Part of a small language model's weights: width 256, 8 heads of 32 (2 for keys and values).
Each number is 500 + 40 x the weight over its row's rms, rounded and kept within 0 to 999. Layers, rows and columns count from 0. Numbers have three digits each. The size before them is the row's rms in percent of the matrix's.

# up: layer 6 MLP up, 704x256, rms 0.105, rows 292-326, columns 0-127
# down: layer 6 MLP down (transposed), 704x256, rms 0.126, rows 292-326, columns 0-127
# gate: layer 6 MLP gate, 704x256, rms 0.104, rows 293-327, columns 0-127
up292 097:433547564446497525518511480533528534509503522499471544450466549597461466433505495545519531443498540519462583507577507521464520546442543517466481537546520547499477533504527483469414481501537575512493487486500520478519505509552515433472524488484515518488540470533525543482493444479519548445479489542594519454439492491514532499597497533497536456441451463462468519420551558439492536440494
down292 100:410506516419488464493523485485481501456467514503525548511531537489561536467473546490482493498426525455484480576480583501527453475540527490571455479576507506513504516450563482547541500534444514479505449564490533499485419519550499449489555513507469461492544495501403467525512499517469520534491522457510580478500500464459472503516473562402497502530517471491467491465533508558537511443504
gate293 111:492482455512476427559507521438509484476529556452452547487531539574566522444565526539452504531561518432489589527540524498424518524520553487432553473545535492519436524481484505549510462481521489540559477477512536437467490515482506526527554522478469494503425508581505405492572465494477501530599512542439497499510491543485395523542472414598518529539540545463462437484486559536506452488581
up293 107:455583456508448534484525526550492460499494484549500568514534463499530559506472511487478472502524574529472477464524492516547526509551473500540526510534503580504505516492536485448499549401493411507507511545471572481502514514469447558400486386521608509500410527510514570495442537460517470492552512457487567544543567482478464460506478535533484493585472470491540614509507466518459483495425
down293 106:484530553543510570441581521465503552414437456499497544591512528500481550483593489468516478486497553465493602473550465519545461456444616498490515540522497501453424516538547409497495539531479524503550528467541533517503531464494500543518532551396538504545545524540530547459594523507545506517461522539541517557455425520514535453463511491521521553532507500433516548441521552537468459512499
gate294 096:551470455476566436492470483547512562465484489492559504454433460472507541462525513529537527507530470549481547470477477457475439443501461462475475576457488510576499457509457541471482540503542513542469576490515537491518494381438498509463457509513489458467537495408543586504451505522474524468533494488568496491578549518541503481555495451547478502542465480465418534494508590512412531476574
up294 102:454553462551419483484565416488476491430534504490516455517536440460520449511585526513570570485507553563463519469416512515435515487479475493441430457523527605507534621474469497480446507485469504525511481515461545444566448456579451559513571507461536539500475485516515472507483481524537505535564549496433413498505490482472553514487543575483506466443505505448443484529534555510472495545514
down294 102:525498478483547501510559565463507432451488485470554489480471431507554495549490568601564503417542422514538480471482470469466494558552514501467486508547538509475509565521511495536530551446472486462509616558549506449516451454491496527526471402493532474556506506465451494496479520478477481512480457512552506497445460506516509500497560486540516510433482545549461468498474473486481488508548
gate295 096:480502469498446498525462478508593543463501454518456565503416574452582517452592497516433486507490495527522475506510525477488503505568523498535473535436535542438460558519526521481544460523517551462517489557502529476483471547516573551450533513470446478519509456468567522529517469506502474460460537495517482544501493549472529526468506504546462519510500473491515482598507491489505507533489
up295 087:493514561538545495460526474463434462521486506448479481463523523511446483493448484489512516449512473475496449484493491511482490410472478483453557485504475537574516475545462499507438523453471441491494532503487456529460555445548481438510516496520519526428436484542474523390425534522471449503498516501499462460529470455455459443512474473499542539463510507505550477462480530502542502489448
down295 094:516542513500535431461450453487577504484503555459423509485444527553447471525458521503456474511551466558499447448505533475518463546483454471465418459459484500436509524531437491522525491548489422479458525500508496572494492597467500535415587496618461522510514504427526502443445446489498528569531548430495470516458419521444435507438475535499553500522510513491523509504472494493482481511513
gate296 102:481497555518478465524520487467488531516551511427474541551495542530542527477473511566547484463511504494550415566564483508510469548480461481443499453467455512515519520468515493518403427496530536467541531495533537489544495458420479598433480478544520443507564419499517491463468437522537455461534525499557514480514526474568551477454511448494476496515477535443522482437598508498451549529559
up296 100:445504518448596436555469487505500562454495492461501593450453576528525485468458510420504482551531545488484504480471520486513504565524544478421564447577493438509477487549517494472425477449460532488471548509431491509516418488461498460494538501427544486527469520545534480543452549506472465472499515557513545496482414400524518443461519502539518517494569463456543557540482509464570435493567
down296 097:461514519495431479523526537466532476526540457515473562527510466455483553468527453502604523482490445438503449501513520560478508464444431460491495573473571499461430420472464468418546539474455527506492507453610535467570555538463501499526492447491494474460509479492486499522472510435502500452492434469448559539446556529477482523481450486479460480446481510457498564508458459554535550558496
gate297 097:459512478457490472524517483532536448470513598513529556464454499477556513445508418495542556492484452461554449554476539481513546460542530527612475556542525472490523443421523443521507496552478489534491552497571497551492471518435594499494435470508503485477494474487510485511487460519480487490547431437491494383538486520538457433541484453507477531484498477479501535456492527559535489460480
up297 097:542504515511529534499532496539545436492515461463448517479497532516535475487428490588482474505474523534612498508465489497470442528523530555491548546505550553470555483473546453518572519492519603516471526448470494570431500528508402532539527458473451444478556494515492547499482475496539475468497459541556445556561519519466522469457570520522501551473492488506473534476474467501419491517460
down297 098:481480530523501523494480485553490509524514588488470502565501495453450501533540478484488546550497522432491565544550593509388519458573434475439482469557551504447494487524430451464469558428561509457506470507511512550548524489549541456481473454455514454561486522504497474514490524498485502550513489508503477445541515523513539442543500504499499533461422475522464545491519475445527487522505
gate298 094:525517516474477513524492526492545472591409518540545482488491476515534589504503453492585562461458477562560531481518539530522489428581519551517560534435507536429497499617566503510490519502579488497507503553473486508483552510446481506525486520499556582451536452463562440484512570569525494577509564522526508560520493471373538473549459529505487437499477526482451570497406497523550503525499
up298 092:467468510486525582544511498514440541456537478471499506525551467512519431472513555531505527495526526518437487550487448452445535587471481511495534472537513487503433472462438534451525519492505505515431482464489485553450491503562543528541507461532399500570511486558468460529482431409475534481443437482438493426485513494550489489479485430506560545524566449550496489467588561461553439532521
down298 093:499529465487512549509551474489525529412420523481415540519563485481476495431473513527512504516526476540447521517523516499540509489470498539504514558516500507510428463422401545522540561497505508496513543468544465477530489527501492573487521470464473525529491501570505530491459464481506477539523503491414447506482513552541538522529491402494518482392432503539470511484521492455546430476546
gate299 104:503464427554494502535438579478419479458533551491545537507490474421512502507469499502504583455533527514461512490450491505520496489490524441539554543472465478518499434548527497513448490468421514534521497472495464498482573517476436488541440468532476485449451466459520434474479549508506499572567457491488500475450487525556501501470381472505530631531497510544532476463505528502521536509513
up299 101:510480525464545487534540531533559462475506526529465528515462540524508548521492521421492480415482458540559538594463473518592505519527453515524480531474495499481455535457497518462461541549493460532479470487482573514515410484496495509474478431446494520495500533527476484514553506497457453538527551497450498456557494484489532502468575528487514422501459550492527488554490512447515441466422
down299 104:521494494437527558444573516498514507488480488473501487492556465519477522513446519527496584524401513431508576492527492553472527462499480479555501559466573452494477496573513550524585501508508458518490469569479460460459504502502446448526471517471507534474611542472491462454551467579455514429550407526476555494463501507427432498452476508554535396501474527516444510556459542522453433551525
gate300 103:422507516518528549408557499524554560456545508446542480453457563446557489488513516501544570482485526510475604548500468459537558522491508517557465477495531436509533571501415439602563459552539520477450480521456489573542457506524476529503491451545500462474526583427448446502449491439508465540518552438510512530488494490509471525529533525522461463448472524493497536501534548541540546496510
up300 101:548473520503475538493535532564469520502502465424509481522479573534500469526483475441485522518542513549504471409484478580532509531535527526499523534512477447485477423565537515429436451474419496512495448464498476475465558503550481521496509529471507510552480544559474524460587500487466419493515495537514516542494495499484483485502529489459512493524589511624480528532429423492480495491526
down300 099:537505434468573500470510510484495515498548571496500502478509502529469529477486458497470502552517520512515509476521511513561461490595481490496505448538459497570495445434570539461522422475492497512522524527451485538465537495450467456468474457498492464554542497511569520495496509383537515547454526551478505445511459557497528483506513506410586472403514481570554539523492460520527551510533
gate301 102:546539376505468506478538473467492471542503518568479422579524578432509481472464600452500469545510551478440543446541448509526494547533476534543451494504456489463465517467527499506535459467492530495442468461556557514536522500518515473453528508575484519533503544534483500493490450472511489519477522490485453474494500471432482578498562517548537488497471465490479511499571453465479462528605
up301 097:517555470456480496536520546462508589446531493485589449483520528478444470498602469520513459480520524579506611522551515535459513430521493599471447508528501516472529489428512477495487562501509516434489575523531523492478477440487448480574512449533567505483492475530570398502486443479556478494564532530507593530431524538510508509540486472461513490455441557563503519496461465500533485477493
down301 100:441520507511514510492509517456558433537492490502476484454412486495463540495479543570523476492507531461489556524380530584552511467437493508493542469535504433518456510488477511585546475530546493517477443493513471488420449555548525519501550565481436456536475513485511507488514518551514473461417549448545430557462498526475511551492514560488521513448433442521534493449415469531508576530539
gate302 103:495558463501452478534545511469478580512452512503399505461441464558451400523497525498527428495487455530541457499447517538516574497516479512571549496585472477557447490557427480532523507536525487467459449514501584517499463400460535522552529459535502461504524542444515546518567494568533524571477452505490517464510495433470454470491486414523538570406517555455511557528537509541568456539455
up302 100:491435458508611539486455536455518485542483519444556572545417542481473570521516440528536540552549516445467558520536480513487538532468514455492465498472466526405493488588498569531538505480517489471466447467464544532526492538559526466503476514496563510459475472452472450570424558487505470474497460475484518510566496491565575505521591514421523531577486446552480484448526569505484567552532
down302 102:535445486518557450513446471539469490451500501571470499542509547509478483490550498513616513504487542584551452525414489461415530522506441518485512468505508494528534528528494523509504524482417496554476535473526556456436480523407528518480484556517503482414481498519523560505484499512544482496484472518444430518518504544453489534478508435481547493506493471577490529482477426436477392534511
gate303 103:496510490442477489526525480478500480511485499451493523483520500474440500458450525525486433482501583550455489493508479518576497526520583474557485514503523573488536520565451471529479443476538483525469464436454518486475482569488504530467521554544547496536487446482537503444524529504469559399485488464448524546404555524485506443522467431517486462473524415530486483518589462470582481453603
up303 092:519521529465423476505492455521497474508569469426428422507526497613487518465461543477408449504536534514484424515477465518488566476424454441488515454506498505526502453500450551429512504501468584515518485559615538482512493474581581567505492516501481550501476519476499486506423446470527456588472475587529439471472478447553496507526501417465493530502492404481503475534536508488497524523435
down303 098:493467415505431452494526466501509488511480485452486497525519475514459466471498462480562506488526439459474476537474517539571456518510471477496475631546514484457493462473487546537519560505509463555473478464470491463514473438461441531467493476551525481461511478488484511459453490444578528508541548552503499371471451492486477510452560484543540448543514482432510541504470565513502465512493
gate304 103:534462459415456513491467465473490506552566503395473535454464466484496459497594449566490515479461523482438483527438535518480472483484475538421395468446493489515503513554457508438508490527508482462451517504512479524445505538442527451482526572526471533503515510530529483541505542500524431470433605482496538519508530550526530556532533493519480515493495468501451446522447547524480506435604
up304 100:505530523509559510516476510499456535514467507514533494538511559564535511527484543550467486555479434474516570442552480473483530524519490490582559573556606482439503488464448462443486526495455543517543493450460522522452473461495554541519509419475514483446399438480471532447520525470507554580458470462497502411534512501456536450482480485487516542525489579578516513537496480498544483484445
down304 098:481552554463447477509473518444545506461460482465479523537476481495512503519454522562476501446477391541461481523516548472574494454425468485541537534511538516462471498478500475465455488424447527499465514477513507465498428491494568518474481467497487570484436531479484472496491526526517521526535510544444526578500554570548408534610492527551547455489500561480529500561507478508519496456532
gate305 102:583526482555502473449525521560451514520451537479471504526483500521548556455425489557472496481529465509509503483495482515455487465493508535468512487477470500509448513490582543556450507522550517509421543511478484506527492455466477480458536565510530521552410528466468581530424447535496506527468524497579544449463517505470538523531535502479495597514533524496454471517518504512535473485460
up305 098:462463530463478547521484466498560533475518565566461487522558648491485573472505579483458522455525464548556493507567465534525538487495481560546511481507496538539471468540483509512481510399443494532504428461513490423561459463423476502483499462510432507506458535481522589608568510544518422416512471492437455501454436472482460448478410505432515501508488500485528518522487524539531546454483
down305 100:516491580587448511527496543549443494456541538453468478490460546446550483519496519535477504517530483506513412522499500528386519455534453512517509525547480508522530558524478516461535478499498465464505499539490533498556513477525551545409523446477551550501495580481579551503446469521417484509460408480490485574562563528461585548507539498480499514533588504482504454489536469558537547497470
gate306 102:510521471535523509483523477417499541463512515423474527444518549460494471446580513510455494546460553469538418505538472492572555479491470416475449498531458481480438410524513399463503450480433478501480478477485491513513496419578461512483477503458503458520506480482636459458523521535454576507518474493463445492450526559451549449472520518530508520467441477482470440530490517508446499503532
up306 110:410539568536487508523510484534492547520465510518509552565398513557483496496501490478426476512556532543503532497551492501470440478483519544506567468527534546588499539441541452454569458473518452505524495466479497506520509421471470528513524512505569501470551485522425483489503461486522528513449540538544602479482492455470481572526447486484479532571548524437424559446441467505587500510493
down306 108:442554519438496462400509446462562504506465589557430544459503488484519405488528480484523521497478498450491508428538526526476504453512490546464438518491465518508506484505478415413548454444525460480512559431501519407417493443499533432501480496530483491489513522533443450413516553491529474482431546468575492535511482447510550437464509468549465489548546521504504465511500448478512549513433
gate307 100:460479460532510553487429529471527460503452527558458554500574547510485508445499519394503425529497527551463586538483577496543485502528513551451442543488537530458550528541448551501604482502456532500544465445512505511436577483484538488469548527581565510483508434528468512549531546480495500494521554505424502522513442467523505468488526525575403537522524509503491447481460479484566471448476
up307 094:523489505450594589506570499532581521483519532438549485454453515448552473489467501552497465444435483553482534508470564520488465453517446526464462500527475427479451489536458488441507517469431484506530525439532436457542532450499464481444505488500510538488553466499549490593532549532479485502496480503490486536555485512493502465502467425413486523523508500480495510497505488535531516458444
down307 096:505496489555480446472467503494479535463518573451492478395502487436540488473519559524511535524451473467465498403541533492491516498505482477539485529541497436465483465456541521476448472435552552539397435550551485485496480456483522384532536485467503567490493538507521499480426546517507484489523595470464414462479508545502528519473484387492545512529457413503531487470517505535553529486504
gate308 100:557553409467493469514462518483479576524552539518486467451585474466555503506553467513517445545473456453479519537478565561512447546572506417545565523494443538514531481482501583542483462477534471508511440535463518457552496502442494495512489480481440474436497493540421491492520522462568469484457492501515539550529521437556512481509527611527418515478498516511478535528503559489483457481496
up308 099:440450532437369501502560538480505486594496512523527548548516425486472492521454459520534451494469538561492550468475540499513506528441491473539499479451516526555501465482449505565532522545552509411523476480413537471534488511521458442590511503523479482434512470533509537506529534478600498456496450527468535491513497528506493566485527445443477491498460505512517505574538543503547510550527
down308 098:497487515528479477484563448560532472569570533552478463458458520412497574531581515477373521450513577488548534415493516508526378565549514456467524557517463564504482513520509552456509489448499577516543490527515558512483529490504494484566425438490463533468517470500458523556485484481423474519521492453472510533536533468443480508494558475509495459532549483466490534476525463488513474470568
gate309 100:453545488460507424520460533599453485479446515479496495495562465432438440515519486522477582473486469545493522444413501490506439528560511527472575460499412459509485542516533513447501505509476542484516405390517521537538535443440517497528573580526503484466484445519507452500457458464510528544467574528561517480568453543536488526546537509503502485453472535541523476488484563484513470527577
up309 102:548487564501484488568487489437540571511499419502443494470504531483597488429500503521437470501463489462524541524531518511469487489458482469523500494550526568481474402544518487547522482511507494408489560501485561492462474553497400470517515500490525498480554515401561541491568514507494435518579440479547460536489513499486506492439527502453467532533512465478455495523506478471512545453457
down309 100:483518505479409475492507501503535523455410499464489493476468510451545504451464460518526505573497502487529509530437483487507490570526479495545553487528544504533464439565546542509522558464500512499477532470449425500466537563545493493515467526475511490410507470468523533521532550398510403550495535590502567439425465560489516459422543485469492495428499472514513503551489534481534539448506
gate310 104:551508517516499485566550466476478497521504566433444512472519413489536494419496477495510464542505544501437491626475504505488492460507544429461493480500532451413500539455487517509561456560512522532506491515553453515474478494442579527428468467426524441472544519553497533479494520525521464511521511477503486486497462522562485458520512594476551501488458478500593386518563510439474520577506
up310 103:567462466457509514481481564470514473446466465536528436527506526423444446583509459517482501459543444538532471407506457585455491466457521510479476488529438564526511456527471541485413430477498516493525584476402530535499512558460448478468435461562449541505484478493466495527519555494481545525484524510471507449495544496522487503459470417506438479547554473526487510474535480535516510510573
down310 100:541577487458569499483496520492493484469456433461509422505533488521498472490450493463539475431528481495465418442398531521459554483498547406488442514566557445513544486514452499521515442504556527526443506422439498525566470465524469573456517540499459559494415546476448580448538524526536474468499520483522455483502510491544404543480499473512496472438463577496516521554473499540574545458461
gate311 105:543537537488500421504496428505439528533507468516533491489463559477496454521583539464468486517499438519535437485519535526494506528451506387529544500525487450461497525519516469533417490503453445515531585455553448478440498492548495508525489542563560475504472468502410476508573460526492487426472494568459511443493496470455464473477491520496502517522607463475507499557507447461456506546537
up311 107:561536488510440468482363469585501484544474521494470525513535515506439458519505500487586462496503503532523480504484520413472486426534502542525459490514500558489473532615530441607552507516479484513453525492469498494479489464495483518438494564492533474554449556514533467523530489515440525496533440461491482502468429565403512511466554488482531455474556472534505504408512553479444526486452
down311 108:427400521451495478548450484513591473511497471517418521502560512527544527474507526452543497539483419488524506446490538513374503480553540513486544535523497436522528551547466451541480544547478499513508551493459403498468508511466587437557482512450561484532454510486530539495551441488511519582483468517505489485524529490526450480565508535478469546528507446509488535527530413529529488455504
gate312 105:499484464541593517537464448530493450480528500535448551541512485543504551510572497418490457472559443465476446519506525476430506540478541491451584477438447496452400487453512520434496437539501483507457496559440533499537482495565561437441506454494558521532511532538487498517492523476540469553543429501467580468490492543434516574492470481530499545539529527496592510536448538475459458490476
up312 103:460503519486562497528472533494533530473514510524476397473456473506477472523560454505455405488585553470489443537546461490445450530418505476470554509486476467529476425557513522445554493491536497539455499558462557564519503497489477491487521462439533486600504526491512503482486445487531483482515496440425543476541517502486492489511454480519474510497561509556499526492444495504488501507447
down312 100:502464544498495516599532493507500501477505463553493478445565445497565529480549501472484545452452536501553471519495561548476485551492493585475499523496449472431442494464481515455503468480511551450500479512490532435502482529462548478481580534507501437478488455503544566521467457488541474409470518528481548559514481508512507562488486494442476534497429484487434435510439585546499570494492
gate313 106:450515598483456494540486532483438545463458522523534540466450526476480542482537545518510550465514595431456456508470448472492524510507551522559487490441552527471430454506516489469443464435516397486579548485436502460527525429513432547551506473522531486432491535511489522559549522528465432537522428491487530537467460485527440484515521545484529456478487431490553529515510481550495554530531
up313 108:466462512456502449508525486497499500564479462439473470520505474488569480481470422497503499521540543521580488471481505515574488495474502474516503459465509589577588445455519535466485495476500460452531481496488555510472566549538419510438459468426492445479474514498526497625477525443431508499515510514411542527508471480497484455492518570491384572518513444503535537535518518473493565526510
down313 106:515507522528475539520514483508529491498486493506446439547445466508506483515528460500529500462568499527556545533469443477469478487438487540536461556425568516439518471525490525522505469536464475476504544502488551489429511502504476570539534524498518442530545513487466489523473609555513442522382504496493447467537481476489505445504455529413500492510537497474545515496423470427487471561472
gate314 106:558565415473488496519389414477516603484477450566478500452543518481483459500522506465538531490555451450477519520519438482563537506475472421472525536526518484468522420477503551470451532521454537471464523512515469494524535417546454492479544537509544491530550546533496454478487557565405430557505547520556498524493553490496504489495533461478473472501509507463498523464498464495536491512573
up314 110:502476443498489570607571462516507534515466456488512492497441514458541467512509513482437469507503499488481518503490429551435504532529591446514536441421510439573530481522486541492537448527499536526531540483516451546495408523520561463558467498454454457592534488600493517562505513505492526504556593513515543485528450475513483468484525472488529533564544478526566520454520567512568454472581
down314 104:485466482528485534528487517581476456478537485465512492505518463464476493497516486522489555472489463530510464503469539547469510553475568528482494463458504495552498468539503462489509463467545504512502473462473466552509491467471491430430549487486507546475500614534507536435478531484505514462461478472467456469450487441550458522531512507582559521459498529469410498507495577539528503510458
gate315 103:487535512499490491452429504467585519521533492511511471443479563562440520431518494481546525530485504442515481482513457528484513547518458506571431526510513530510520563493463505517497514469438506478497514437531473434436529577522420401495534509497489511486503489451482517524503449511512465552490426510584524534435440465566490394524537538505503543561454515575469467481466532486518494505526
up315 100:464537524499528485426596489501461488499534439511487469508520438535466590518510557478489554502494487423437557461521499533493459459522514568575518493498504456476490499506510447489479481494539503476532549491557479480469559528510560556420558480446501473531428470455524516468545502461423543511478511446499484562441522483526476534570504550473479534469469465474488539481490509403482533482537
down315 105:448520412443502580467545377428530469488471486402512429531437466443553476538481531517522493533454467504534572445509470534524466552513505504600483481532486429522523598537590484484486520495445445434526524549518483527515530583537436522545451521438522460488496509532530484479496482570424497441451513484535488522478499455534459428425504586546476527487565499544434502528479580470546440478503
gate316 101:528470474423477478457487543490481533479443479507469521507445494548476587509534505461470535562527458495513519500512522529537500436471508501490475505407457451570504519555450482545575501514490482567449542404527498556497504554492441473527458562541473512528528533480526475523544505549529463431485454533548537580536546484441491458556499462505443439441473452481508492552551466480576562511528
up316 103:505568453561466485582491477519577585412452523566567508531468482505450520457538522541472518496419561483546502475431501458513510488558440469530552426468418515459536448553473490534521522580457558460546536567457512471480568514443495487470514546474566513514455490542481462527474564555495476473504533506529536481537486513547491420396432521471508543529469505535577507567498470495484572531513
down316 098:515514502506485458478521478522549469518470465500557459570513537504528450514475485528537546436464481547485501420482488499556596531550469510527529543494460479531450563445579504502470485503554497403477491523463573418561506463495483568474506420497504499595461491550461461546552508481514589482539573515552513547488513505495473470507501513586493523527493574500528466455503462514457461489469
gate317 104:488558494477448518462464558440542501513496473498481532466475514547523452492510524530510550511531525461522509510492553470518527463520592479523571470550458495530482422506508562491545463380437497533510521467442539589519483514517442500526523465467474507487445564464521494456531486566494534461541575456523458468561528392469522471550451550474564554505553567520509516507470502521486474488498
up317 104:544495546521497511413490513475473464501509461503534511441556490473456575513471425433518490536579468480493468580562519529557533490557514503435493468523462539563513424523488574532582499454435519507466546468530505468408473436456514487502509508495505576564515512395508539514485536552439465456466484436432481502560500518447484565512482501542508476503442552473539501459485536502561485445491
down317 107:503465488478498468471461522487468442529556398463502512514570477573519522495475499448538491531539512585544446557568531528572552583523443529486482512508472539417493490523491616539509394519522534481472476532522510437520457454482529499524481524539531565512565526510489538451480473452475447463507520536541564518549560509505531496512469519499474462510498416507514485498546546417541509521497
gate318 099:474483480604457527487453505453496468511493479447455550444540540559462475484558520525469490486437534525483443502588505571499504439518485512485508514571586431484510586455529502508530455530440578488513531479470412540510514487601511469492553509439479466523511545518488453484514437529469519515466511604571479466458559501438515563467533503514534550543497519502530455507517522407484459540533
up318 104:502443453520492581475497502404505558452447517497478513500522454465457457543609542529482458554504412502581385479521500547531531521503543460528545490537492464451507474489460575498456446454525555437432523509525515527521525551487506468540538531471535456427500497549470458472483538529553504592406568415491582508484510518478520509498573564487468542501488450475529517590484402461512491490510
down318 104:460503474510512518516474532498451514511491465470485451494483488532496443555528511567527493552501526465477523515424447482472502495569529478444507487558476539463542425478529531517522543542510474471530507587403485485489488513510553534557461515491416504443526474531509452439504518471527498493452512535537493566492473478528505498517527451496474512452493461513503484509406536436505504494565
gate319 102:489456463486437433420501478540436432481469445525432475460526483533532486512469470516494500550548447494444482515459544487500561553564590557451517544433504558445497470515538486459484506501493527494502482522391523509475514560542475510503508514530568518551484499429474499501460508564542625448583548511557473498478403432525507545476589485536449526435509473505596500480431449504561518472456
up319 103:474478558437557489430506490484463473566508482455438525511514527458505427466446502482461465480421474567467442503482493450456487438489482565533465433468505524545481513558463546520527528538506493480485515508542590446489442451479485541531473517448460539600569562490517493527512499516533549519507502523512515458596525419529473507435427524503509452559492526510603426514564467539379440460454
down319 102:501437523558503501425494421573503479564510594482542508468525485524493523497464509542413462545490510497460506512527474518518528506509491511503493482519497530519457470665485529536487476598514495526447451429450493542465504497507466544524426575548495496553512530501486462475516510435477556490490440562532469539570508490488477464478480489521509448448471539506532465530503408483547515613443
gate320 097:550496497485414511541596559501487533525456507481487547501520494514546541496494529494535460484534562513448476447503534508520467491442547452514525528448460456469542526509504493491508474467456562529526473550566516557524520450421488502540541525465441547526465526515512481486501434564536519423442521428489499467530435551549519507501535491436453565527533493483466527487552530467531461475462
up320 096:467468493482528502490571482524515472511472438520530487537514450370478523464541469468491426532413576468496538540503479469477495435498538555525469484558410546518452496477589507562524514515473470526538522499422535520526480444518522457432530556561534516548477491518516406565521534434511586499470539486570429550480511492478509463523540396567485467462532504572515532492491501518480554454521
down320 097:551596510579517495467433381521487523462537534552520481462461435532463477504447419516498470506468465481492481559498488481410510506539531435487509473421507457541531532460494418473582494568491532544623534467496509562450442451547491472527502486487556517496452445442454441588530460516506519551459513507459537508502520526529432491525419480466422521520519471528507518493422409478479523507479
gate321 098:550523505485401505502481497522485521479541475565531508562515496498458464490441484554558524469506494437514560511481472487511444473426405501568539532482540483496476496456419540481523521509513518468462476468474598497487547500519432606533483525458471502480467512485508463465533458484504514490522491474550533428513512528542488500485445520516506497571481487520456439490437494481491521475489
up321 103:555469490518449562502514522617429541513475533586498482530543561546526483487523525513430450492490537448455515493544457515492462505462542500466460501540442432514502571454463565476498447535525482551526498512492446527476477500457519499505542438512471473472539521442545523470543472533525437562475469507472515510492504520484438486409470477418548542528407553433462508466485485490486505488563
down321 102:527500478440470550494516547568522471535551421522445498474411533547486481489500423512489494529501461487482583552518497520474471560552481521519498459573525475503487522494527523545486574514525412503606514490468543457472515519544456538607535475430469548462496486525571526410547447522551476445498510468420559489471551473435555516511490621467562487472510507479572528568505464495557517459493
gate322 093:538568532509531473533511530474427477558383459492486465473473444510458458477576536508533448542540546492521534521522592535505501485544520526505538471547466532497518498511487453513578449525439473474491440570528471584493466501530409527533509550484496461499514454508486517595555454538504481435461553528475521516505520541486564517587480486481464498574472506472486495580468526541531517479523
up322 091:498525535506479498539526523508521436477409539534442474476503537517438438517466518523587514467536479473493571504491509479525512518499513458550495496523492478551510558506533505533521454554444489504555531492536499572442529469506448519520527494476570508550510541443475528482554471466458476476498535524461489522548599584569501465569558526441546427492487558482475494512503472518525487519493
down322 094:435516536551502530606486527544517467464451486513488483548456535507503484516505511462530538459511599510521544587490563547521470451554546511571503427526509483514536493503454524499501497463454566479507417591486461534569537430548452478520464506485467413445501507533484476477482442529537506461464526510508509585416502593548488508543444496470485489453500539429511456474502487456522496477514
gate323 091:548543533478527431481482462508532476545473490552529500483442426524526517516587456526476481446444526453569532550420472493383556565532479498534505526420534547556510509467496504466458536482568474549503459549539518473491515555531464519480475500508564480541581507551547485458447468504484446599451433502443487466479501467469604532421470501536445584484492495385486572484550441500553567554504
up323 091:430475487580489555529471541499520518454512515543466413526566540499472495489564430462495531489592535578444490448575464493523466490505503502494478506538550491425494507541505485538514563577544456460532497479570466493513509513447485519456521489495512445500407530442468524497498489486510533439519488470515600469525451504509470561552530449526599476492523472565530472512454456518438470471485
down323 092:550571465518455531475524424438506543504423512457540535483509545520525497459493546548494433500522463520498505505437536548465477440441510502462479510464490444442502460515474563542470395486458465515424494447478441514500477457489426550497570528485463568530536484546568490517527533520561492507457527506538498503514514484535487471552486529521477499468441506463468474498503548526430540494515
gate324 086:586509495508416459476473474480505459507516506510485517474518445507535565413516494484453428482490540546597587517471465492501506520513479517560486545486439612540536498493505435454561526521573507622502485476486505532431541530505540548461475528498468510576565548458548477526476531490551536511473508497473523497472487507531600534553557450457474494526498530501501509548574619501501487540560
up324 095:492489507545513553501489562449488465520477517487417465495491432491493428503537574541491440497558521541521533491460557471482496499573502508466511434436491462486520442442503534528517557536496491512434498572514509538522529604437545496530516491512488549517468449554468525513525551464508476463522456480544447507519464498554480501563515571553452517434451488475522484460542496496574535457518
down324 091:534487533498606482477461460500535493454527475470507482438498476477482537494436497443509515519485503470526478497514545516480505500422553499455515479510503459521451526470421451504463467442456480414577558482451457512546524438492477527497525443524468461506552432475455439511518500521492595533521509498426509549562558453514485443503474525530438547527512543541488516477450407478427522437523
gate325 090:404480546456462468509539477584510491519460539511519531470562579532471454522559420479511515554470502563492615485451558522418429572477494447477475495456436434520442558425472519500486529494473510434478539484518477479497491459481493492488460539485522497510553464388454459444564522500568406517505513576489471505554460468506484469525468501565413519563523450523501488474527615471462522430473
up325 091:594482523532545506464489485448455449484508449489479506457415464484604480554462593456461508464505499489486454486524452480554548503500519522535490536503507476493545492507584513524524438453472570529481464561513522518482493519521503562475524497493442495533479512546591465512493478505433486441479454403535502520473513552480508503462518516546508496438560564455480479475458442520427443563570
down325 093:454499487546517472435518499493458459523521449534447506457469424430539486480493510510544457452483501492472491495497471473563519404494458555447475523510427547527492498554519507465424495510434507493469505489492545458478466530478516536421493549550430502491533484555513541524533533485508441570491509516473574537567442470468477486526607470516547452471429488463520532441453419534502439478500
gate326 096:470579488506439490518480469553495500511446503537531439550512464501470507489563488457440522509492542443487540518512500565485511566464494479505490526508539510459467437586509519497477440522495483522576503480537519443521539427510450490580466437454548549490502533461413434516468539436509513474523550504469540472522537559460508526460535478499408428495516456451543528517461552501508504515474
up326 096:535465477460495544456538508527525524484445523442431493519578498457489498567537518529510521511534519492528480473493497504441494498441493475541461505541482520501464433476518522475496462492469544538518505531482526521526517472509553501552507456528551446519485602506487521398531491479540520440465453419413518433530436510477512507534497415549488487486551428511439506478534487535453409505526
down326 099:413549516514472503478508492597529509520516443504478538610475458498461453532585494528498535534450526503538456476544550483475512543531545457512505502541554526455457492532542571463511542523500526533528485538543425474545479555517522470468499492425473530494503488500503519565536500521457464484546504473530494523510537574430501484450536464483490537414501464528467523500551534473534477514524
gate327 093:628476572515490438484415496513539496491455524491474443473516526520499495504415540507469485459556500467455531511573510520488374539547465532469513534570529513539509508526468522477538444485459520523490451545460546502488540470444463442470496440527503537558546510585579456480440499497472445502510489475527513491442458505479529478544506591454447472543512539500519459502474479474555402497538